{
  "num_hidden_layers": 15,
  "hidden_size": 128,
  "num_attention_heads": 2,
  "num_key_value_heads": 2,
  "head_dim": 64,
  "intermediate_size": 640,
  "vocab_size": 1024,
  "hidden_act": "swiglu",
  "norm": "rmsnorm",
  "norm_place": "pre",
  "norm_eps": 1e-05,
  "positions": "rope",
  "rope_theta": 10000.0,
  "rope_fraction": 1.0,
  "qk_norm": true,
  "attn_scale": 0.142,
  "bias": "none",
  "tie_word_embeddings": false,
  "parallel_block": false,
  "init": "trunc",
  "init_std_qkv": 0.0797,
  "init_std_o": 0.0,
  "init_std_up": 0.0797,
  "init_std_down": 0.0,
  "optimizer": "soap_variant",
  "learning_rate": 0.00677,
  "beta1": 0.95,
  "beta2": 0.95,
  "weight_decay": 0.023,
  "lr_head": 0.00763,
  "warmup_steps": 81,
  "schedule": "wsd",
  "decay_fraction": 1.0,
  "decay_shape": "linear",
  "final_lr_fraction": 0.0,
  "batch_tokens": 32768,
  "max_seq_len": 768,
  "doc_mask": true,
  "train_tokens": 200800000,
  "max_steps": 6128,
  "dataset": "wikipedia_en"
}
Each number is 128 + 24 x the weight over its row's rms, rounded and kept within 0 to 255. Layers, rows and columns count from 0. Numbers have three digits each. The size before them is the row's rms in percent of the matrix's.

# v: layer 4 attention value, 128x128, rms 0.254, rows 77-127, columns 0-127
# o: layer 4 attention output (transposed), 128x128, rms 0.212, rows 77-127, columns 0-127
# gate: layer 4 MLP gate, 640x128, rms 0.259, rows 0, columns 0-127
# up: layer 4 MLP up, 640x128, rms 0.249, rows 0, columns 0-127
# down: layer 4 MLP down (transposed), 640x128, rms 0.228, rows 0, columns 0-127
v77 092:105076124140170156137098138152096132175153099122133104100159118143159128131155150153156103117155122146135125127100103131176114126109131122087125122111149129093137157159109153105145163089095144148161108142123145118161167119148135142178187118123117135158089127137089139145131121133134094135095131132124100138165149112142133193129095108130100083099094119093118154126110147120126123124085
o77 086:121088134123124115074154139138137067109104095111132109135113112170094103100141137137117187108128179130162123152148109147131074121128149123135186112104088107138124127168134123150167132147140148109147123171129083138132109140123112144099151129152161172123151127134180152109138144158126101148121128151124157142115116134158170103169163143158126117146145099123134105155142151156143129139158
v78 102:150142142150127113079141108159147155152142146119131110123145140135119178156167150148108103122133144148152104113125077106160115116120117143171163103129106154133119133130108181097116150160170135100130115079120129070128109140112089099131161144110118172153140102063141143147150149085122104114168137158132107158135156119128132147113130173108153157124108166143118158136086139134124144105125
o78 101:160149132138125145125097118077110110120147125173168112125157152116117112123144185126137124143144143109100105119129172138156091141136143143156087143157129096099130161148142145139117115099084121122105155161132132155092137108111138129112124108149092119066163143147117136133120155139132128116083076115123144120118095162141151143136106075146108112104087068121141147105137121126149105192123
v79 092:104109150080075139121123141134121189155148123129147090129071105118114125123166139108120168137122110208108138165081085126120107152129104145103139108147145152161131106129101128125124131112089167108107142114164084101123131126113160112156137145183173130179095142107115111125131126145116111150133160089149119129163123140119129138119122109138088154106129158131137117137108121119107116145124
o79 093:080138137127121158157140147124142132114102162142133071159102137147121161114070143144132103135123129090169128124176175114142125112109162129107131122107159119089109133105099116097121146084169134171119083145160139106122139103168135135159152149165151122125136103172138147085119123162159104113119126118144100103144113116136123130110107098120130142149136119159118135126090134146189164166121
v80 110:164101093107116156109113125155137116136112162123152100155155141098091128096119121113115170126129130116173145123122155151144115163102128117155141102122136109125133162137141081116131103113128139136112159100083133118143142124138163128123104101095170095130138171094133173139124162161164113112133170105117095156122135127121140082154138213110167160154149129093155106122114169131129103145139
o80 113:098123182100154121139113136077124130127128151111152115146078116137136103163146130119110117123139107116125107111138117139107156073117114108105146109139145115145138117129114155146088160125142148130102107119134145170107123126127109133106149155140130145167121130109064111164141099141135134148136119113106146145127096122151132117065133082125074070120054124143090078134114103151157115143159
v81 102:145104101095156155069152129152135152120113146156104148121124164167139134143143133159115167137132152116154134132152134137141119133110151066133131090126112085145111124157143108082092130126145110122147145115102139121138147157142165173106149139143169137115131171163093153166130127153161122103137095151144115108115130122123182157149143154126124126113125094086121159085157117164142082150087
o81 110:113132139101096145089094157140104101152134116101122134119125109118141121115146122101115089147146145143148108143112124112067147140154133158111094168126122124101151114069169180158155148118131145130090132138154111144125131121147125101113131107118135123145115063142145130108133095111129125129166145128067117127125088138186111120125090108139146120178123070158111100122121118123136074104153
v82 098:113125142194119147110139118146126155141132172123117110166091131146085120121099112082134144120140105159112162119140160130123104130113081116142126159119126142133129137164144103116116097118109178109110143118126117150156128104106133119143117098128149138124103125145121178138172118151162098172111133134102074168148126183113143102124071140127158107118151111107093126146175149150189124122118
o82 098:114141139126110118113114123148135125130149137147136133108142158157119100136110116172149096134081140130170139129142097168121143121114132150071149127114112103151165138072124145133102117152140109163125158124146069105115126152161120120118127170107117133111173113139119112133133143139109186146074138135160158104095116111128133113059168108128157148177098129100120111098100138102089140094121
v83 091:102122143112126130156110168127127101144120110145136103105142150114122121130126054139154091117150115147096117115125079160136142122103128088109113109107148100107140144124128109100121106180150108120106149125159158163119113106113112176112143137096115086137117159154106129105097126141130114151119132178083101104134143161147122143158134157169127135068102120162153078164103118104158109156101
o83 097:171105130090151108111142129128108113160118154112144113117157130175111133103107168126132158119119119114128127159159085139095154147123108160097127162137135105117094126128126114139100122111117137115169110169113119160140140125189115146160095095170123153171140127125156117130129169092157113132142103108133153212176087144122130126113126129120141129123162131099106160101152159156114133129174
v84 110:125076159182149120147129141077167146112134099127098130097117122109131146113137110106113126124144154133115139126154188107102148156096097136107149110126120143158156163120124163081131146136133139126172125164120122101133111170112156104140128150087130137149166106077123127112104133090152126119143156083132127175124148128122110112185158162114137112115087112173113128108112113101111157114110
o84 116:135129132143136129103136154167128135118115141143127074110125084120121136171118168164144162171116160105150130106125110150151112084157154140158131109104186147124121128138084127137088120113100129134126156122144119142121106085164128139081161096101083112097122165113116127152105127102131141120121157158125156139118147159112107123121102097125126107154115165130135099133139220147165116135121
v85 092:097101126105146137129151151144140122120136117126108083079103118133127097097161111110162110155107136105154094128106111122167138103120148081109111134095127100146146138133120090101146119151150131140154139146124123137101188077101138158137157134161127122114132142128113152146084122147103127093108120118139141119109131126093146178141159177107064102140124111142160168105142137127185118079106
o85 079:141106133087119098130124159112145121139125115059158129138106125133130148127125130111130124135109134137124121118080147105085101124137142110124108123114108121072068114189132145128122110143134149103144133157147136093190102117145147100109138133150140165143143156085156106134109122123161117127151190132122119100141084160156127101120106104090164161139132148171089132148095136151086107121145
v86 099:156159166114136083111140098154141130158121129110101133137097141133109135137103086090163123148106090115080130137145106125125144134132097160154129140147092157125127140098150128160147109160102120110124151142182091106122136120114083116100094114153108146135122149102109146148162134119140121131159096151106142114143136168143086140105095108152110159088143121148095061158107082164153101126141
o86 095:099113091144137137132092088094092132143165152163149187112146116133118139079133146127138115125110106150123143105150159128096173148143151115094107157161136116154101105133106082120102111113130141165113114104130158129082125113157122159180176155131106085113136143149156094114127121133141162128111121131139088152145143139141143097126150154158150154139159081132146142107141149157077140125138
v87 095:100107128153099090150113121152124125151132107114153147124119107126143129117109144136050159119190072142112110168157114121131130155125103151125132144117118103088138161118095142142139108137104170113129084152105129130144114168126140114184118135124117147123128140098129137106137128148128092161123130180162096088163109159148099130145150091094109124084140110122080124128101167142110162121133
o87 095:128119145119132088162138125148143140085123122142081101111109107077088139143118152134159152113117177119150117145155087133160123135150152072100137134128157147142120106114098076121116190121134081119110108107153094124131129131117134098088171132133141125119135118152146119094118143138143153093130104099165104137148125106102130114120124103149107133152141109097167119137122110086079076118171
v88 098:154152153152155087134144088126132107086128129101173102130104127113080148110094133121092122102110144124146146137141154082147128122146162142162153118119126119109144133153133118159142098124165100122171141153160112098105092136118117128067110112137125146060158147111177157130153119118090181126126113155148093124110142119125127130116166124109159166165114087160122134097123134135130160118127
o88 094:119092122095076129153137075113094159140134117129116119143118134108137177141149115096159072131133134125139122111144126140112096115108110162145132110192179183144118115146105125139111150132088151105086154111073145100140106128108122117165187118126119091169140145125103118153104151141125110141134103130117146133135161145136125152143113123148132150095137145107091116138146123092096088092127
v89 104:116124096097168139118115144147138133139089089121125097106140123142133087155136118104122169155099074108112107150122147121150160134130150110187101175112082103128150107110128112122174142096146116148121099145129147139134127145147132130122108146123151175142138125119148179078136177121077148102116134116149115138098132108128092139151149151115129128115098124142142066165123150149106088121168
o89 113:166119108110157130131109122123151103083095153118147128124144085132094147124124111111095120093115130149141136126130110134111097161080138107127158110154152132125146126118127113116113128121094116115095129133149115141125113143116139121109155147130082127105094119138156074155133081114185073145107138154105079127156126111047178116104129115149124118100120143180113159097147094155115145104103
v90 108:125105142126124126154123131106126151153169149119139133120118100067132124137191132127082088140105102118175135110113142121109131104134115120169142142117117091127133163101176113090152134107165100112128134107113154104165127164094157126127104148110132093134127160117081134130104135121112137104116166120163164128161195127134146146102149151136111143149099097158156156084136169132121141091126
o90 118:113123137107144076137150149154139149105122123110158161133126134183135146126152137090125101155132129103088159092131133133160143103130139082144152155131145106082131110169090137144179106165086184091105121119181074116122137095146126085139110105118129120169176132159102115138129135107163116107149137155098111139121113124139118130117115100144142107128114138164130147098104098114138104133103
v91 090:136096110106122153162105147129172112121090101144085134140086125169198099132159167115092158140144157111115100140131136133098143097114127112142093122126152094126149132076103151112122154105113134143153131199140124142140149155166138147192123126105146131129131107137116101118102159161145142143149144107124122111123086128162141141157133100125126117156095110145163123156131093107113114149101
o91 079:112139124171116144119139160122144105111071164062114098129137107130075130130149104103084134127124114150116142154133118093153101143140105140120122113084152142110135095129141078131138081123119104135129112124170148163150092096102101140091134116139105138137137118162121119086179113112121152130137142121122141145143171141120113127149119156119113150153169141079125126105108123144181100077097
v92 103:129131143165124102097109146130122166140140157179129155157147121115154103093169146154117106107145111126130132143123134129115109103155101138151146133170106097150145168137115163159103178085107127100175102058124186129146099117116101117141132125114112123176155145142131173132163085136080141131106119142144106127125110160134124146175097120115132125142102113117156087148148140125148147110136
o92 094:103150074114121100105159085136115140130101102133122102124130109092115147129124139116126158128105134121117089167121149179110164132165126119114120118125105129129140114088180125113167134170118122191110130124133113116134116138098163163084072140179181115104168120144102140113126129145123131137118096157084151154119147136095148117115120136149108134137085137139169126086131120140151112172143
v93 098:129122124136093105153101164135130122140132137119147057081097140117110157140140159098107126125150132107158106118166163156169148151149133143120122136100142138118143158114092120120108115118113163149157147106143104103147079132107100119117109127176065064133146125110161188123145154123128112127125151135159093107128124109125122143119106193125100103144128090139154149126141165136142154131116
o93 101:141119160093188120157163149094121142142124114099139129111093158154127140114121127161160101153127131141116119152170137140080153135130121106143145091148161143149079147159166089120119124147106085136118120151109113098167143102144129139099154109074130130138141120135161086163122119151138103117111094102158107169136124170118138099125154122111150142139123138110173072111099101103162126132107
v94 099:162157168111133129094114148134155171105141161118096120107120137137138123135190119110129092132138166143127105128127125106145144135130163145155132128177076147135140091154138121088105161115180157104153150153154123127123129141145127132132117182150131136119152141094163157172119099117099153115120119108112114194107120161143144132135124109091128130110151153160198131140150120131146148085126
o94 093:147133113140100142119134093114126145145117121099186112132150104114134137106106115128144128148118131145133149122139141115095127088128156147069080116127157126111150164120120144116164062143078100096130088173141168122133091084137123095124118142145087138095123105117120108115115135152132099131168186126143140127114170135125116138130133153175152131163090128120107168142141124123109143177088
v95 102:147104100107140128096092122135114126070109149134180117160076101120137123124120135158159125080131123140120113113184128077152131126099134124134167107101130127112110093173139110121096139127142164080120152060106117140135086103106086132117142114135142139111120137165105170138138136150100126139107106137098102133088093124120143104137158137102157121136107128124104094108166174115132122113142
o95 103:137138141140103161125109090140117144134110117153111100140133155128171134153100146115137122176137139160125069159114112159095113159133096136091122092155119131148126145130082156112117130109149158149093136143124137086108149142140195146087133180149106150189206145115158133151136140112117128135140094118109110132147123129159107151134135138108141104152087117152134150144135097156126109111108
v96 102:140141157138129131099109094074111094115150158121139138097136151096106139115099092124115135080097121159114152137142167146120143152141143184133137119150115198106110133140162166131097140131139132095136151159120114108178094137141115075116109097146099125139135173136140138128174085108131134138141154120096091134137173147112121104126142108156143160107120113148085088134116143148096115140111
o96 098:093089126090114105140166099132092152102159146162093123142118139092130111118151177176179101124172116104170160146160119115120106110124135147119099162168134093162153111161116130148159096102116139153107142130095142136100136104138139141129138146110118115136099098144122138140139158127096133140113097148135126132130104138109130112122143167152139084143093169138134128128181156138151189099134
v97 102:125136139111148115101134164119150113139101116135123126128106154136128141180118083156100080156158114095140114096124135114128166133137174132154162111127096137123178134102116158088129123136139128131106179088124132149139098153115096137057118132073090127116118091141139112168113163108132152122173147109139138154082103106143107128119147117118157087127103123163126146159131111144154170117135
o97 100:129135163145126170145131122153108160107164168109162124100160127150169129128128122108132165117134160148085075144145106147112130140118132154125126145136123101140103168195132145151164150110120100115176114138129154124116138143117134123156154082159082110133142152105128089140155089096127132097094120153106126118116127160162131112122142149111111182099103116097145115083168140099127111133093
v98 103:097164151104145123084132088126104175128172179124158097114161132134121155124150161128105133120137113154127120162122105093158077162128092133153100132147103097130100124135127151132143159114148098099121139111141127114108169112148133116096128134131129153156096140063098144095109130091147137116118112132140134152152155115127148122068101108099130151077127102147085110112124129151143153085138
o98 098:137115156161175099152134115162206094141133096127128150130103118145144155122097141128140117140141116112140150077150109139136160103150142126101121140169133104116164113078114147103149131140165166142123116103088136134108103139108153111166152127167121124107143133153153114081109156118095117129126124115117104086117108135134135176166120121162113118136142092082151098105147135173127114176130
v99 087:111126141140146127159163142146111117144110177113112140109137138148132116121081161116121143146103070115082139178125105081109156098139166153114164118167114106122124061131132140103130096110145112090146140120157160135143104112131134093110111147140142156110104138113149159110135126115153125194137133106134119097143113159149110094130111125136121111090148184160107131165111126168172139116137
o99 080:164118106100126114120127140148137217086136128131134139159159109132132134161106105128141123132137131122131128123131158155129130157081129154113129154100103143150128190101140109066138135120127103174069135095134146103148110114100120108120123135121088132119133139162136118121086145088123150100174128156142115156129089111115126160096134128128109139152131114114123137117161182100073154129097
v100 104:136120112099127109153121098151151066124149112139136141111114134124093121155106124116127173150130129089098111140119105117143162091082081141135146143112162106129088125104152139138129132168108126158077122131157075100094190138158129127168141062151122129143107120138121118137145133122170085133126102154140147106171113121106111123124116139112126162123131138114099193145102122132125120165117
o100 106:153124108141126120125120133147131131122129153138132147153125126171135146130112141142072110109134119101123198126127169127096100148135156129158100120134100177089121122124068096116082120110121106128162155132128187134106168135099102151108115124098120112142160134142144102054106142129141173154117110096145112104121096135160139085138121120129130121104095130109130075153128124124137102087160
v101 103:119094177157102110152130100141134148135116137148148131158100092143124157104143132108151046090137113139118083146135158120149118124154088138146174125110149120190141141125141139152115131117129148119154140090165174123117127115099127108128132172107105106147161157105115147120144114142082118099116129158156131162113108149117130145151084119124124110100112129118162167130139136077162138082141
o101 107:115136114116102070110159147133062135129155124112116128109160151163110128158154132126136130154144180099117138147150129116104134108136160131085127141110154176144109129132137114125091107165156123111104155140115102097131107142124171151128094113172133159087167156104086130122093136137134176127116094135104111143119167148116136115129091089129143151144125111183139123131119104156120147185104
v102 105:114183128143082100124162151099132166137175163157113132143197138073108119126154128119132137166107108123156136147095143140124150137099134132112122098125098120124086154125143098141151159134111094168163119079114147143145126132124086137099060120103138094119081129133110133124133116153125169113140127085137140142148146129130153132129083136121130105151150131145150109144090152142115096109127
o102 105:089100127142139104137135104166132108147094100092120123135114153121144167116140146112086120101144103135127122079140117132135155118076134140163116144128142096162122142113172141130106078113114139126120083131167130136111153146103129116144113119129166082129141186127092098116093117111139165135081151154130078172097111135111112143130166126154132150124093142144131161117116138114166154167171
v103 099:130130141115135130154143135144092107132099108166068117101124103160143145126135119146182181103103109147126112100094137122153137107141146107103128152115157106142109151112073130155105142152118155143114138109106118129135090100150124142121133123149134108111123116110093131126139159165095104169112148111108159122144139138082130153116114145142039104140128191139138147158142140133174084126109
o103 088:102117083121174146117141124093161113125115127141103077168135143105127093126168157146149112133158125086142128132117146131119117120109142127161180150107126110105107089138164147136118114119138115129161134141137122077131101164086117137123134147146060137137196080109161132141100089080152150156114147107131098140152141114130114108142116136065136134146148093154130138136100129139110136142127
v104 102:150140135161144090107151132101117105132113165074150137142123149151120136135077148135123109101124099146149128123123128107133111152166097150156193160152117112125105120127141155156114098134144082115129159087123147130093107141118140091061117130113145185112161075089162112114107152107136134145150104081115161149087149126145128115087124103157117123106150108104133112141126131147132150109123
o104 103:121134122095172162167106112089124134114170123154112161105121133098141131188103124093176111143150132127114129106125154137102149147111116105140136090130086145163147153091141130153118109122130133118142156123088119089089097137148124110128153095175097121114071157177126106166141144099104155113135148163137118098107152105160148113107120151134110146103128159116151125117161140152108126177140
v105 097:126153116081117166101142146100090131093117117115177142123109121118140117169126108144102138095163156099186141130111207139103153162088146156157135072134094112126142111098122114108120118106113135136111137139107172157173114148119149117126113120098152103107136129125135123090099117171129139152094131119114157113121137132138166127121153081148160128151099099119139115164131132124097103123158
o105 091:115128064139126108132147111146162160153107190141121129121142143125138130108109111088104167146150135129184133126134149109108100064113125133119126147123139135146143095105128117084147137151159154086161104099143111128100153114124130077071151139144153112176089116140098137184154139110124114098115101108155117115144141136147095154153155129105120104118097140128130143094155130105139107106103
v106 105:116142130144151097118144134140102103152128108139084134114139148147128115098101141147128136111119102131058128132137128121139145112146121125141118127098139131130096144115151135133107149125103091153167082122148116137106167101156114115105162077122096153137103128117091086087158103146147122163118113143104150087174125144132123144107141121166140074117157139086045144164117102125135167099111
o106 114:135117111147142066116108099131133122118146151140126137143106139150115118120101103138144117115126191152156142118156136172156146126106105142116094142118095136168125140127160086154123065107146105129139168129116129135111118122082135184125101126128116091137148096130150190126154136100115125157097113149145121125135118110127146144151136116102134176111164150153123097150131177111133096134203
v107 101:101117143113086114118152147124131116151127128126131113121149106127163145080132163107120134129116113146129165113101092145096084102135134147126168161135115103188125110159137125119193105099132137111104143135128121093121126094116190108130137116146152110116096136114125085117171130113148096147134143114175134114121203140157155142103104132127097168132101172109136146127139184135157135143135
o107 112:136129134124146139192100112137140154122137117122129165130132106149151117174135135124146103132136151100148118162140193116181132132177160102140146149104122134131077115143143156127093149113155111119127127138136106121145082121143118125105120154135096123122128146176060109088091135131122074150110130121115123134091105100096125089157151115119141108079156134126101139118112128133137193098117
v108 107:104142127161146103127126166160120149091114110127126128143168156122171149117095138121154091119122137127147096149167150096146106158152136152165108126175129121124150149117127126186115113108107137121149152101161135135134091129154111132136109130098125136079153140129141184116133151132080113149100171098117181090166079125097124119112103090128132132135136109145178091123117113103102123130168
o108 110:112124122121132087084139096098148124100154137150159094116082075091094146138075110133119108152124092143113117128142121167110171136111134137140114140089136128169158111146127107133110134145109125093154118118082118078111150150105166103094129129139153120114125100126103127168120139119109128097150113123102101165149141146185122136141129133161133133120163146087074171106110106153122150104108
v109 094:112159128140169114097112155142147154145150119106128093149082134133093148091104094130123113167121101124106141120103146119140142124136135142129183166106113126124136122116082115124141137126127104094129096119116131139123117153092143083078093161143127139154146157097163122131144092118141136094120092104137157131080143097117099077135176171126154133129142123164077091105113172149152138102139
o109 090:171118130116132135163132092170083132120131160146160159110158132089173176106128141145135163150118134149092113080115128112115142107097121117126122058122147140135086118115141120137150176136138135156068125110131123119121091135135167147149137073129110110126148097131132151117141103126147123105108172152160133087114100147107150141112141110107132074117116143116117139135128111126091093171108
v110 089:151171122118093095146110113148094134116107117148126127128114122116107135119146108129117146167118070142104159124109115136125135151218173140163098167154103154134148144112136122154127139137114158096101124148116110112139112135123100109083139117142101106165153109151167113105134142109091133092159131166128155106125139144120091104110140121112138177111146140149131056156166102125136119139158
o110 088:110097143120177131154103123092134134122143147134113129123176140139157139108075153142153101155111098136128100127130135099125177112122163084138141141171127098107121111173117111141144153119109111159134170144122167110142141140080172146150123169093138113122126128144106152113132096148149117141123158121140094137137161120050143135093118157165120154091173146141137176104131099129120125122128
v111 095:145147095132152152114134167121092111137110120148055117118178179155142117160108116142137154176093146098138157135125134143137133136111159141125125144145128113114112122146103122163122164117086101139118126127150084117121117148171139144095110104117158131120108116145106108143155135136133130159140135065115183085153084105111091133118117151169091115156147162102146131150105115131112106126086
o111 089:072119111127109133115156132149187120103149119144177102164099120110151128105118116133123121116133098169156102121127146116125115151095079127177133093064083133120170114107147126154175108108157122112136128139119147145096156120076090163149120123136100072112118097123177104124117107121116124120145156113111139134109127126143149084125162118127118123115170117116080145114132139117146148141127
v112 102:155104129128109118195113126110115163117117115100107115106125138141131149125133115123139122154125083100098112108174121162110138126169124143112071120135159169133165132124117160124098081161128171118127138142132122133122108128084117103120149186129100104175139104124139092121089144092130112137168154099116152132131116117159084095109140141124116108088125146165117119120103065115130124161095
o112 097:127132146166164158096144158103112125130139096164088083126133110145142126130106114171172099147132117137082158178122127123147135154118115112135117131102176115123078142125108118139146165139138147119135158134156156112134156115148104140146146099113149134083129127106157146146177111120129144087121138137186093156127107159114122149075111154103096114094161087142130137101171151111120148138136
v113 091:157146122127117090096128126165164104101082133159111114146125154136123139091105120130102147088120082152110114092155148116164152168141136192143132112143123117131108179122116141155142127130159139110100121115117091111139101118151094146131088104150119176135125148114172182139150161169123126141136172129106097137155106141101109090150136158090121149128162151163111131135125121149169113117130
o113 093:111089154139129108121133096107136145117139127093140107144120131062113128164153128168142118128150111102105137148141126131123129100088150100112122138146159148137147124129149138177108138128095092174137138130090169115080133128130114154113133145151074076143162081107130132101120115062148130136122064127144148126112113160142144129089165132136120149143096129123164174133081110139122125134116
v114 095:141136147133059104088095152147102168120124120141121110153152142125127160106133113151100144128148100135152152091107131117131107171161126130131108121137138111118190156115128116125147092113175165117087113140102133151162148163136156110146100171091136149101103116134178096184105112121140157109128141133154149146132141127180115124124125092119157098143153115158153140157127143176149146136142
o114 094:121149136161205113210119113128140108155106153120115116099128113100125115116134122115142110097159143110141118144126101124139124098073159109098110122109138143120139126148105128156187178135073133139163117128162141128105137094120108102102142147142155146110140135125109141100145137124116112131107118144115156084083149130103095143114164155129109139095123114091109160164134121097083108113148
v115 080:092109138133141137128123139123148139137103100151147147142117158135136118136129126117093115081167126143161127148104109148153154215131159126169087170150105134103152103155154121140130095096110155111108121161098119113159108124127130132143133124135127152120126150136136167116117160140134067148132127150119116177122138140074167118130122069127114095115105115095170152128144146145155111094180
o115 072:140108101119139090098126123098158109100132124123141128068125146095104118178126108143119138108125133088159134117185086149125123136153162094128181130139102125141169201155128136141171111120133099123117099139138133143137171146155173059128115157161093140157140122107105087120121139165149113105092152129156162124137142107150127122102109125150134105106150128116113139124117119134117120097112
v116 101:110129090124157145076142132119116159095130104138126091139100144157120088150120143144149130127155145121163130126134135128126144159156129137158099068110114129137155117151147107118116127113126147167138150095174124123118108103091091137127159124135135148118161134144144185143114142165104161141140077188124103151092102142114098175144121148113136128119126065131141148137171082120146114082133
o116 099:139133090107127125118139116105110142151145120086179142123120159117107118109119111112100121151128138155167111142085132145112144126107104138077144164117158114103067146109099153179113109145142153142113152156100174136162187163133145130102158157156165127121139111135150123176139142100148098077090143102114142129099154138105150119143144128171132158135126137126129107116130149166137082125106
v117 095:177123136147115116118127109101097102188142132126086152151149111136109137194120117125132104183116119120124101122150104096103140107128117144123153111103142159134122123107168164137121131163152123127114160142138126134150110170169134114145148152117116117131143133160096118176109170092160112119201129136115157103135109090137093138100122110120135126116126151109078182139168110127110161133127
o117 107:135164133137120167109135144146129137078140123134151115139161107149171099118167122123124111120164121093092124092124114117167126157153143143105096147133087128104131132147059086150142132128114121110144128121143115114112141111076150131144165113089102140102091103118138108119147156152086168075128100128102129175119132089135103075120150146124145174100111122130159132160159155153130120137119
v118 102:124102129117167128186116078150168120125114145097180086143118122167126157126123157084122097113110131167082099155097121115146117099135161156137161141119115126116158079131127117112136127099146138132119149161130136124159154116130188096115144115134124128126081101092142104139198142103154095124128109098118105154139140098131164130101130118125130127108099124136152122102128124158149083142144
o118 096:137113123159093125125140115117122117085117142121102157097138094146139108090156120142139152154117165120114147169185139142124117134108115148111167089162140124137092183158127156106117122118120119122102118121148114109123049138148092126158156125114123174109141146146120126111080112139102152115130146119127089112129112135163169103137119145158076087135173125130076141126120115105127141083104
v119 096:117122131105131114105160151137118191171139140160125137159136120089124084115170148157095145129145124128126186149120130135079128131098136136149117133147100109136155139153161107101169116081097130139123130123125137127164097167102127112108101139151172124124130165145134156121160105097131129139172148147148116137138175119149138126140132104108141131125080120146098103141095131202116128142184
o119 087:131158104157151105119100087147105157123103126175127147133142127148078162145137090089133132132134126086159125118138136157109166108147140150138147125110148115147162176120124131134159169098152128131084109125175123154133133102140157146140116167113158102155138115124095107110139114137190124092071123118120130179088110123123116123120160150163118137144128111156128160146133167108153117077135
v120 088:084122138161118120121135165131115119153105101122120092113116138135158135104095104137110144142143087106116131158144165121131126159158152137093144158117150121115160179156088172156120087114098135089141085099156161117131104111126087128106115095100104156113129074126113131112110112150082124135100151153160152128105111121135056127162142141137103092129155146122121099162114116109137155097123
o120 081:116129120114142078146148179125136124130162123154139110119158088134099118130109154165142119136112161178147071124104098148089124133055104105151127112071094122149077102150128101140162167133155106133122140146090104113142110148131110114125140114175113102124152167127155103151140110138148099126164118109151130101130120134101154144138108119131098173124104134131179117117107150118128145115155
v121 094:155122097134116145147117109112128120118118149144176108124139141168128160131154146089119110114086123147138081132135093108175107146173131107126078129148140140157144155159161146131085110139153113137163125171154161145125160136132142134132177125142140109149135157108091134121092122132137086108101096142092145127114146130125152170112140112147079121097132079095161191125163110142128110103133
o121 085:111092144126152105107122115116135102176145100091095131097109088180113104124132149141111129136163136116176157109160131113109159131108106113117121150139126117071113120140099129137167158144100101097123119144137111102132152103109115087161140160146139186114131132112128131153138188134115167150165145150102142106160151143158196113118100146153165122106153149150126127104114151121142105136120
v122 106:107148123121059119109117146100065148148149153168111162120127126123103125137124111166119137149143173118168125131160162134141138143146122097115118123090142103115135146152119103160114128154111143118093148112134101183129121159110168115106091115159113104081110118175124107120135064162130123155088154153132115137122093132134130172112106137143091098132115123115116178108149164123111124139132
o122 106:095130139081135114123155146150172094154097135138151109120147157129158123146096159122147154096143148123105165111105104117072139113149104100088144153137151133161128135112131138153189139091147106138188121117141117061151147108100140151138117101125173112163141107116132119149149135119108173103113136092148121118110110122087106093169157110139141139107124125127128153165134105094137148110113
v123 104:080119122074098142132148113099149096155130111148127162118124105117137131136151094122128093159172126080137104165158119148129153101101139126142136132154109093131100141119152142158131166143132161146167108129131142093097116098076106124145121126142070113124172172117117161169137121130089133114118096139162180142120118146107108156174114150110091122159119126118146141134106144118117116077134
o123 105:133185124130119127115146116146133115118149092125145126136138111117168169154143152116107166108074140081135145119133140089083119173156119125155107171112132157113079093191110120127155100165092098091092113139106126133151136125140130157068106145142174108126120132111139089110116143133154149127101153149162114154120155115131178168113110116125107129125114126173121151125128113132140118130119
v124 113:128138146103137122102129120079119153121152077160125131158110123131105166115104084134138121122129147119094136140143165140095121160127134126085137152114126176145137125164110139160122134134099152112143093112139118105144090122124110115115101123160093127119142122163091135133158097108100117100112094173148165162102134111082068106141138141151129112132124119108043082112158112124115120129165
o124 116:146129099154134128119158118156097112131133125187115137093175096096158152119144168165128131109107129121177090109121121121121186135152135154128142129116149137131109147138105159138147148155151138133096134106126120129126075172124160140174136132074144061145147120090156146169141119150118129121120103082140117087135142145119155125126131116116138120131136142154166126172121157157156175113130
v125 101:185114149179109121140112146112131115131146128091122181131087122113155130114100167117170117125085098114139095126121115128099108071144122091118145154113188132109148151118164131159105090121115079116134118125117132129134116190126108117141142118140146099132118138173120130106131080122128102153106125114094137106140114105140144089091175115142146152138147133101146117108131168123082149155132
o125 100:101135114063137138121113126120086161119107131171105114177111162146113130133117087103092133150193130143063118110101140150139156200129125109167143102142107131132128094112094127107130110139141122115131129111155107098095136077147141108156101111132142162111146115092119111162151118176086142137130125169169158135118117121127131101141093145113129127149148162133128128148123133126137129106143
v126 107:151117167179115105168129114118105130120105116124106142080165130103090135087136090141115126143108118109113191091115117134098151102114155145089128134176118127112133149133112132147140146177142145096116124132097120117112114137107131141139119176086121114122157113103151118159139134110123170134142157106145119115155141140163098159157121128142153161115114142172148098106075122116170175171113
o126 101:130112135145119142152135124111097138121102141171150108173113114149176142151112164135173110092092133130117121152156140126160109121168131161177131108118154113134136102133138150163150163142108149149163126102149149121143129124140102130151113144127140122126088130126126132114104116121165130150161120177102129171133178154067110137135132078110087126127118101105146139118133136137050132103182
v127 099:137135142099062095144128112167128089169109155116112138132148122102126166128136116145150125169169120097152158105127156146115090119119154124132135169140114129141136202104142146115138127104126196113118138136098123114125158138151137130109154093098115080118138115097108110154143136135156107098142121164144157157158157148139134102108122131113154139126180156096131126135150161138157155179137
o127 096:084134161130169141116123128136103134161183139150108124155124110154148093121128142105132137123096138106124115126171144122090189114161170101126127132121138110129119087157138124140134173153103108071159135134162129153124110145068148125128142136122109124093123141129109115091142104145097132165133143118154145120110127103135109123145151114106106158110061091144156159105111115135121076092169
gate0 099:116125120124138123115120160125107118129131133137100134124135128141083126141150137122104124140159111110138130143169090136142130154143183151162109150127148153111101138081092131124170130129052112155131154143177110122113069112178149134091129133130152117164128159147104113128078105115114128129097121104116126110120173146078154160125145125136153114149094133157129159174133110142193144097114
up0 099:168110153090138159152129165156124148155148121120146117142159159130119130139123081147111134135114178138176153112105156149133086149152137115113136134125144161121136143121123148083169100159117176105132120109117109155152138144119165109124126137108184137161138173142124176100175138133129116191163150129130173139127117134109160100137140150099119120117128098124130159147113139147163160077123
down0 095:132083121119159134133133190108137128101190137114130118155120109105129114171114105106092093134126123129162140171085112098151149146126124183102107150138134106111111109134137121135144100127119143085142098139087099153113115112117095108166081153138119162134145100102142092168165146130100116145113130104087099153112117115087120185104120117142159113161138138123102121141098113134101153123141